{"d_model": 64, "n_kv_head": 2, "vocab_size": 2048, "activation": "tanh_gelu", "norm": "layernorm", "norm_eps": 1e-05, "attn_scale": 0.177, "bias": "all", "init_std_qkv": 0.0615, "schedule": "wsd", "decay_shape": "linear", "final_lr_fraction": 0.05, "doc_mask": true, "dataset": "wikipedia_en"}
Each number is 128 + 32 x the weight over its row's rms, rounded and kept within 0 to 255. Layers, rows and columns count from 0. Numbers have three digits each. The size before them is the row's rms in percent of the matrix's.

# up: layer 8 MLP up, 256x64, rms 0.0879, rows 232-255, columns 32-63
# down: layer 8 MLP down (transposed), 256x64, rms 0.0881, rows 232-255, columns 32-63
up232 109:136129099114139109118149112111190150128098148048126161191105075118126129084077146109068074096112
down232 103:097152200106121129165174142142194130104161127134081168137130133128116175067107188118084132113156
up233 104:141081144190064101071148162136119118134110127164153142070129111134131119140121177153142160128124
down233 103:135096128113169073147120085135129156151190117142096145073091132178149088122136151141128169078130
up234 096:194107084112145133086171131076112125109066145153126070131073103158117157150120128171048174081122
down234 099:088135122067186150116104132186087118118123158088149101125111122067139106143155085149171061108111
up235 103:148119107150119125106102104096083165138127177094107093174126056120102117112126125132114076131155
down235 105:133085121133125098156168146170088142154124128135089107127166071075050113122069115112139145108161
up236 069:105093119150075199077157161091114119175153101142145158220101105097168138045137108151135101139127
down236 092:109169132073145087127090138188112164098128148079058129152145083075162158131146107100156085105131
up237 093:106148099121055114103114105079055188096090100136142123110100100209119168141136137163127170135152
down237 113:118178182130162061100131109118125201104165130095157078144146089136132118150126133116124149143091
up238 096:127121164168087137088137148098118145130169198069089072109113145091117118096148130184131136157127
down238 100:138098180079146165120146181086141093139089132124157121123207122101150140172168169225156120180125
up239 091:098093078133206176112126080101114145138078131154132149132075118204111138116154140161109109095155
down239 098:085102145164158156133158180175132082154185150167112159130170131107126170138156137126089117119087
up240 087:110080154139170141084135123121113167126088120135117090057169093104163165105102147127032106107085
down240 089:128148109101158110102186141134116060093188094111143136074139128217114069133119109079117116087138
up241 088:081064172115114111052104102105161128122124129102080138162103122047132132082138125100075102122098
down241 081:123082167164089110091130142095134127122157149118161122147147093114042108137114183134152182105113
up242 098:166132176173136077100111150075109142085086144110108102126133137134147130132111104112140111157140
down242 107:137112119098101107133055119132090112150159168185125127118120124139147193164203134136078092068085
up243 096:135107087135115125157129130102096095144116185109115126148121138115162125121121213154090173126152
down243 105:183118128108163171040138158111178101111117126156151122130128131155145092152098092071151104112151
up244 098:114124072150104176130143177131121071119139155125105095134091117154087152105130183160115212167102
down244 098:149166159123147083204133143202154148124144155147106108130164156105197111090153122115160140113110
up245 117:098134107119143119123101116107144117099093136103117112124166124111124110077132134130069103178166
down245 088:196098156149087076121129161178107126131115139142123143157126111156119146087180166119120103163154
up246 111:130103088182119117131101102120121119096095181109137099113117162161176167154165183210110122122184
down246 111:113140130105097093161098154089123135102121072091143094137078113078107112095124124144108100218089
up247 112:186113139141135142165155132151210091121105118116109125104100103120097164153118127135075158147132
down247 108:101156119097087153119168140113107137147052118212130125126180142180178112092159090093123106155135
up248 091:130083104125162125107152134119045147119079121092145095145131131099148153074130118114092122155144
down248 097:099164069140132160085089161142168202117154067068131101103096151100152094123111178112160149080110
up249 087:156099132154103082099119113130069119161091197108099103113152135086122119088096158162118143144182
down249 094:136080032121078178151152154100078156155068130142153089117189153111093131169131138129147134135119
up250 098:129143105164132110148119129098090120114139199055112035158133100112129110086100153108055134122155
down250 113:074148183167179104145116151111109150131169068151133092096119086099122084172092093195125119150135
up251 103:126097117129149187107132157120126181128127162091180099081107147167124130079102123206095104105156
down251 099:151134138108168172135137122178150168156150140125160093081150142140083113207181142152152131097081
up252 106:151161135183104090089096092131092169138137142159102096159129088160124133172103101200131160154132
down252 109:115135117125122127097215173136144116120091085087088130155136097069129126126097103095088092150050
up253 096:117119106103111092046163117109134098136121167125069106149097042069093142164153107117161114110092
down253 082:125148172156105141130183136153053079121134125154092152124135122120179107038104124102139092170145
up254 089:170162155118095073122140141124127132103133111125121121128140138117152128152140136176156137154105
down254 088:111140129191152154148135149150141128169162132148148189144067125073133118185123202166126152129108
up255 100:136103080120067067075099108088120113077175096142121085113172083071169154145103128191155094159149
down255 093:166100061079148105124111091130111096127113164161111091138127064076183166084110151111123165159147